Each number is 128 + 32 x the weight over its row's rms, rounded and kept within 0 to 255. Layers, rows and columns count from 0. Numbers have three digits each. The size before them is the row's rms in percent of the matrix's.

# layer 2 attention query, 768x768, rms 0.0336, rows 352-383, columns 192-287
111:156123067088131089114113105120143123102116124165105107204129153143086119143147162142145110096106116111150120095109112091136119060145138142103149155145119125169088139149135114105191115129116148133112096151175121124109142123215142079137139195143066071114091106130116132136087115153104175123
112:134109174144138134124086124139169159069014123111124124100143129107105111081145113176130158089156121127135123135103138194111143103113127149100147135120112111138165074143111162106121076143095140129099104138171180091143094156056183131143088160095140089101069140189157125146149092158135116152
110:127115100102151114148115142084168137154124135202105151173138102114098152132163104103134066081083186125115159133150090101163108111149095141122155107137113102102103095161150142144126032107150128138149068132132116159121093170179125100136130182112146075114117114143183094181092092096113151185
115:079154075105129091128169139156101100129078113134217146142144138119119132145126103138159113106135117116125146096194125114151103072142156136124142173126111167133148156139116207140115043145108131134173095095136139128158084166113086143130171076133131059110099123160211121119077167167131179159
108:119130118167166161092080182145120119110107158172155147087129122179143120142177111163132138108101148145164088142094092137147138121101164121098125163126109164157127078136139060125157083135139137148140122118157166077127161143136136125105080168124094129118112168137134171156016182134118119175
118:139187123150181167126087160143131132073114185152150133135157120149084163106157136162112161095122074115127132106065182141104115075140144144110089154155099105151075069122117104162070104139064085168158068077115155078089132154020161110089098133137114115131159148131135166153062127158186141145
104:099138126135111125102136146145086202109107151118119138120162201131088122160061142120098097098131097114097119097138128119126126139114143079139121134119136098107113144164188047151115106143063137103109141180096117106107162166069137099141160075182095163136120128125061176110110155039057105123
102:096055169175114152117178082163109112132134137112114137113120110119115163136069069118120171191121091110114131179137163118100109133164137121115123175137110144122059113144155087079139207095133178147113126163120149137142151140067138169088139150118125140109104170114175051157198122090167093174
112:160127115147197085144209160098166125177121083138119070194137131135170125127154143125120116196076110117144172161174175127153138126150118118147153255137158127139114151149149132088159152098133209151121159093147150129136130162121129139154125203147108092125088150168117139146117120137055114166
104:126112141085082124091116112132099150107181167114131168145149117146105160090143135119110115178133171137131068116114148125100194123081108122142137096133157126077102144135067117172157171146162077103138126134074115117137084080171167164148130043149133117090144058109124171164120149138175146110
108:186105181090177068109161111173114106127175166151142113105112084118127132064064126144191128153110137125131156092158161181099139134156117071098086119091130119098209075113092096141104097120136115149098106160118118135133117110097112147164114146072154180131155140106177134145108068100100160113
111:115132124172179147162152082100161142108124112128125115165121127150116167130083081138136119144125152100131091093100167147099132107124090151117110163137106169163128103136134162070142168146165113116083161110183136137149123126194157059103130209167138110089138104133108087135161067168158147106
108:162078136073098136125119174080108153111068138101151130150098170068097130121117124081073130107202157160125115063192089094122107149143052089143169084132099114074108142122145105142147093151161150141174142135163119157106121134081156137128162076086117150153129088144155127065192134100110123098
109:113060193112139132125125132082145152119167195141097124089208099114135135112103103113082137141110143085164151225126117135126089159149127106156138128135144144147104096136100126114091151068121153134070155176094124058145096175071185212145124098111129139172135085128139126156129174138201090140
123:110073147132115132151109143135198124117124145131125121113174092153138122113134083114101095164083172161136145152126074164125139171129149086110098078124167125158125126158117115128123126090150140181102106114123131178121103126148151129132104184125120149161118148116079094160185120098139114173
111:150105180127068171083139090158117168101129127154130141125111114141102149143113115113065115096171146164141174113129101142144116128112077175150116050119122101131055122121128091124126030145097159106110150150135130134166129179099172148094075128071140111150130136108101110138196160145172182148
106:120059099172187173123141135153116073108141044124113176134154152136180134136145101106097103184149102084137157185101115126175076097113152107085175189132156159093119161142192112058091158137131193147126168142151136149104135110139153155111152112123096141100128137115163170121123198103149130118
110:127125194124120146173071141118140190102166138152141133126152168072160141144126155062130113101127101171130178078157137129067122197152105147191125092112188139150161115139137113186105118116137075120079173155100126151131132082110164122157168102125183137147118196185108147107136136124069102108
107:134146076098163107137130122110107120145114200150134097110135199138116111071095141120117121076211121139123135170092137171076129183131105109151122104165164113112101116120151086172141087152101101134117096044159146125138087114132064082142139151128119194093097147141133156144096102145103112101
117:099086104186140156120162132125170108137140101167155098056067097128169109130086122128093137196109181158094129159092164176115118104076153102113153159097156188175156178123095170066123235110134175113108136152156114119129162108181127169153142144131142202167099143100117099151110144103163109151
102:163104114184147058196113145121135089156087105153095161093151142120180073116195116135090104170132063125129145143147079097164092108160171151102151141098175099139119133166148095086097097065095183119136108174179142138111178151127161130105141168106131087129146107111156085099132110130085122131
114:130178100107087141138122135179129098172106075106182113104158137163195132144111152168113148090173126109142103184034129131125188127103154169090090109104127160112084175154120181147135118158117073109125108102163154125115107109136144119100118080088169148132130147108131147109117164125154135190
115:109102174161042130112123084076130180070187150116139111104098125147150125123061164153138145173136135147120090163052123166116172138124132117095077106140145155154120115133135079116135147093192122135122159141083159114131182076124132146116068117136135172123093174124118161123200159104146124148
121:190150163109108136086145111126116167114161124100122107097179190119153129157146139164122160149105130104113150137110150092089138081125084102134146096139109145164147140103117148122154122095109137065137117150138090175159148100184146126188160075094151098069143155162076115072132120089175191084
100:134092122162171118136143073167156068142066058116139139107181148159182102121110119097068123186111104116136160179091117108156112092103146073144125187122188152123141198119138184002135117066117226121130120154188111127118192102119202187129163130174103101120149110069132131109106159083111179141
106:159103100086137079129147091151178135151120071092186140133122128127176122085118171113117108141158160148166047145111121110122138067109139119077142148100077170077120132147076185101138181129093141159085124118131142092108131119130127110146088076075109156173130069105142121099175185142125114146
117:110117132119147126103149139099188158155194136186096126179117123142127116126114113116159079163109162084149095169164179155073003091135160073120100211141126067206115112114084109126117162150094112125121079137090134125109143141085112100150134179161100155206075189138189126149093117136156142146
100:101153124087115187152061117106114125149157151158114176077095097146134105117115134108092063087139157171103109140056174178127134158084123167165126109127133138105174115141065124151123081171163073115122059081052107064123111133119094130100135103162159170115181126110145096099111149130176122120
110:141049162073051083125156098086165139157152107081102166146119129140115141072147131148136105162098109127120158137215155094099137105132075114095167149139137114096074083130166160125095157147125124143147146185123135133116095147133136125156152054081165106145171116138104100159135149119081091110
111:182127161103161113111167152148161108160131199081130042175143095140131099084191127178171123086096122153119120141116133150127134135136094159202105145117094178143145142154090113137104058134144106185115141111182122132090059157123046134090088102144157126187098143120147128110046130152114066150
109:111162143183179116142068158097111174133193049140112131140111082180152128114133120184166067148132119139140142162048165155150092119112155129112164141137120173137139091167153092115053181132117158084083118064180112132070139132122129043180106159143112113108070138104100136168151129144120166140
103:174092144115130120086126112136190084120137118105140094169155149119120148181141123167079124169153165148095173164143114012111110083152119124091196124133111093124075128127194096070115137130142244128147119144196105168140148135207131094123182176141109139116117087157111042106171119125101110104
# layer 2 attention key, 768x768, rms 0.0321, rows 352-383, columns 192-287
107:181086109105102121116100215110077159107150143114158131077148153155088081129164133107108101139118237084128123109139126162093103151082139085125143100165175200141199105083137204134165085117148165137147113131139113135143144077120151135163126066152099139130146179110088146124173126111165152035
108:071106131042075137136118089113134109138164132141181159147112124094108211086121060142138153125169087112094099116163135101096109109189129140122095151135098164153073134220126100104087159105095170120088122129149191148099180109122198124138169098118124128114136133130135083127123098082129163133
105:018103090057120135139129122142135143096135140088171174135088159084042221103122040168164210148159065067090091106106146094113122119192126138134105136139107152138170129127141129100110153145135150155129115119161199106135175105072138134113117121127137135119134151128132073147152110146159130103
113:191114154120123084100109121157069117104113063131096098130092129098199122107049161126105157129147101086151130116133113121146089089099116105119141140133134131061190181113165125129114175144149120106162111068137141096127160125126095129169137154123162133201168139144093124177194118182125110089
100:129121125055141119136131090141128123138130156123134154137079149053139173049094115094141143129166134189111116119129118107118139144169148114115116083115112112136144112215120134081097128140186114123104154119164244156146163111098117106115131085086151143114144127131145106131155169143119093123
118:106078136097160135130147182131145098157129127135118109106108143121178105141088121092164128172147161106106109155137077110147134115191126101206158126142119134109132141084105168144147146111161166135049194072144097066121119101164123113134142094136115136058161093129109146140161126149090104100
098:161159086163105095176127124120123140133144115189145120102096146136133060135155099120086169132124079054119174129112143136108129099175169096142064142214098209185132137046125130072149163122120168112115165150177083078093146150143097099133136099069178149124177122134161122097155129121170136095
100:071154129101112130133127135121169134167139176139099116128106155157111150166072058136157145117144129000001181111148136118125141114149137143133114169255104147143165123002155128103107129129163151166140142122132048151125200125163146128134128109146141124127148136146126114144135154154132110109
115:114134104073111121125127114152108154092094123113183127138099143083112221115124124164113202168161163142127144108064092165053104095162120109119118123103102143136126151227163117078129098156145137152144170130157229189092185119103154117116157138131146158162120140144105103073094066101150162155
106:112146126160139159171109158152132088161081068107160174095144105130115104058110138145119070061091127197169109110145105099154130118153125162165124105063161109118135166199126152164145160155116101103123156147126190117142092149115124083133162118111124122117121130182163170189121131085105126135
108:100158133151122207176114112148165123112120098087128139176124159080139127104196198151059153102133173159161133132160157117107106106163143174088140105103085163101148137174096122124119168130097160133152080133124243180075121142103147197165067142105094158124134119132110125124163170197125119220
104:098173174135098146063097171152116110145155138179132152107145158183083044140152139174080134156137154042115169118085147123163095175083164107118168095222177054128177109032104136119125095119170163115195110078115029103150117087172115119114143105136152120094090120129083229124128160156142109092
105:109118122078141102137148044105144176113136184122130112167091159051084205120115057124168164113153117041107163115127080101136079112182118113081102127203103151111124144098172162084100153112110153104133105107169095124175228168192214089123143128132106117141180128115146121155128115117138118159
108:058113080097178079092175102155142076165117178153143111145117102136082155133140052145115144155103102122132184155151119115115203116123107207119086125174103146199098159104141099097095147131140090143099122114116142164101151141140095078119122129192169130154141137137146038110111120135164155143
115:099146089126140157113111105128106109147165157152164167167055125089110208135138067138154148115201132128131146143104102118111098115145136181065133098148091138122160096183109099120090150144152139207123046153111210153143169142060160091113113155107089179104118103145183107147106138127137081132
104:097116116086126172143157085118151144127090164145116138131138166087095173165112024135153176171122133024036139173146091121144148148169102106155120145248113118114080143094116117096143172169080109142146139138150069110110165133138123079110133111154124173118110148111133096112096097099152142137
110:138167160096107108083122088138125158117154171151094156128158137143138090157132099112126139116139163030063196097098152121133128125064163130158101179201115159143181129039102160117125097106140165132159092168166057074149173100116088155155150102200153076131166099198123139118122083110166160160
107:111136087177187138171180131133121116159131104065207126120082100093141147076091142167174162118160075188117121152136133129121149138182106163129091099100126139099059132151133109108128179120077179094094187081107129096116090180145167080114162129099136117092084126076163114167095091117077142110
101:132151148146118141190125158158137114165139077095120160086150106144115134096133228104161118187097114224199091117138093118213126122127116116125131099038133143119080097168121123151127156109105109128093160088093244139104097210103140127172095078109168117153150079085142189123116132153146097134
110:193155133174106113131129108121072100120121189108089139120188160173098102150164185137111131093131135169152206144133118127090133129115115199130150126143145093101127106145137100136167079107141037150135139134143119155155069095128113119138134142139127129152137121149086130138104157136141119108
107:091105090056124138106147077165106123121132136128173123163088113049108255112080017124136219119159101089097116104127128123079108114190097140091148134160089110135155145133163138085143158118113182140120086141136164131146218108102136157129157122106104097126116146149088122110137078090138126163
109:079153143100110141140122101143126139118131091112127135133075102052142218057122038117182164118162098119126127145147117110111113145255154133124142151117100107119118153181117106096123118126088131112059157133126183094129155135122111098125145139128124134100143164150158116146116120116131085111
106:105141151110137144118106181096187125165113130086137122094199169172129126049132123144131118107144128203147106151124126164134148101164096133122116154069097144087131116215104164122116126134133110099113185122216197156122088144143121116082174094083170126076126147141125114112105135120037142138
110:142138138172110133140150163088143112069116161154096113096184118161121065159154125102076052117092171099121135174127090153179102195052163136110117109149154121090104155055131131174103097091123098112162118136129066110142107112172139078122091150162134150130107115116138182111137142123128123125
108:141119075088076099122184097111105120131108164148101102138113121125121167178125091162119173122147164047093201101149126138072096125093154086070108157255088132139162132109149105126127087139111084169164068150196100123139214137111118149141147127148104136168156138161108088071142085172195106116
107:071118100070141119095115135144115132127094086134178125166085122089151241081155073132134168096196088130113118105160136125119092119254122150111141098100126146158126091239129153133107112132123165119103134104145240124111161154123120108149176137114120128132137134135108069154132090132137131102
113:145118113170146087137109151195125094151147108103179113065154136165090103125152131152147113150084127103066093108064093144129165130067095122135150119163189154184170154068159154120148116115172110165143138106130041186121118121140106121129105108131143136144108151127079107118125094162136112103
101:145130137186161148143109158116150099153146117109134094148148090179118100057108219121167106122077110249217112166164155130145161169133135123133172094037148072127082104158150135161135156135081110155129149135109152116154046135120122158123123136097111120159114116111106218161148140100121121126
106:090137066114141079150133101175126144129127138189185087145109133108135152129072056104139163095138142059109120134101089082131126123146147180136110149140091147145081165099169082101080129129145136116150112164102112131163226133126151117130106093144139127166092130153121075172156130134144183148
101:075120106147117139137132129106135167102113084153158095133126112060131215082125125122148118153157112196167111179131108115077147113175102129121120082074106119123099096243126145090101130146119127158079170139096255141124159113085171126113099126084124133069151131130112130158139159108142106133
105:091095131031123141087124118121154142132143087155190134117104147120147186126169078163125196097158075156155090087125161132050109132190124144169113102104147156156136096186155119121141079107133122154052195150116212115128149120124132181118113140145151082091126160126124103084140134123125078083
105:144116084102106136115116141076097159087136178192090088118160179155127153183123087144118178110138167040054214084115124149111069108103119078092132137255095168136152147049144177102137103090172132108180095131108136134138156124132148158121116152175154169161149136110110135090120121133190162139
# layer 2 attention value, 768x768, rms 0.0339, rows 320-321, columns 192-287
101:132150170108080078162144081161127175209134156107104146091119165120119174177100122201140136131091128131122219118144163145167111157151086207146105120115090079117085121129163148131137154137069129128119078166114157131117137132029110148138131102092163190190095123165074149167123105126124094177
107:147144144147142139177120128113156086094151133141119189092177158139087086122127101137094159123095142126149143109087131103085109098104140124149119128111141174136142156113116105164157087094144127070156162169164149109164162140128131139145118123141182183036132116116069089084149175122114154098
# layer 2 attention output (transposed), 768x768, rms 0.0266, rows 320-321, columns 192-287
101:131129124135142133018177157118128152144108114139154123140125098200160107056168131063173115114129141139146131152084090115135159119147148116156126113081135099169166166113118101156141105093194133095157135126210110129108162171163137149129152155174121113059116121139152078166099132113101162095
113:091110126131087169139125141055142194178128099150144109118005172149090152151057079110126176080164101156119114131155130173125145162146081113118136093163133178113117105140156177169142158156105072144121095128131161152116145136150119135121109117161114101138115128128174209127142116129157139131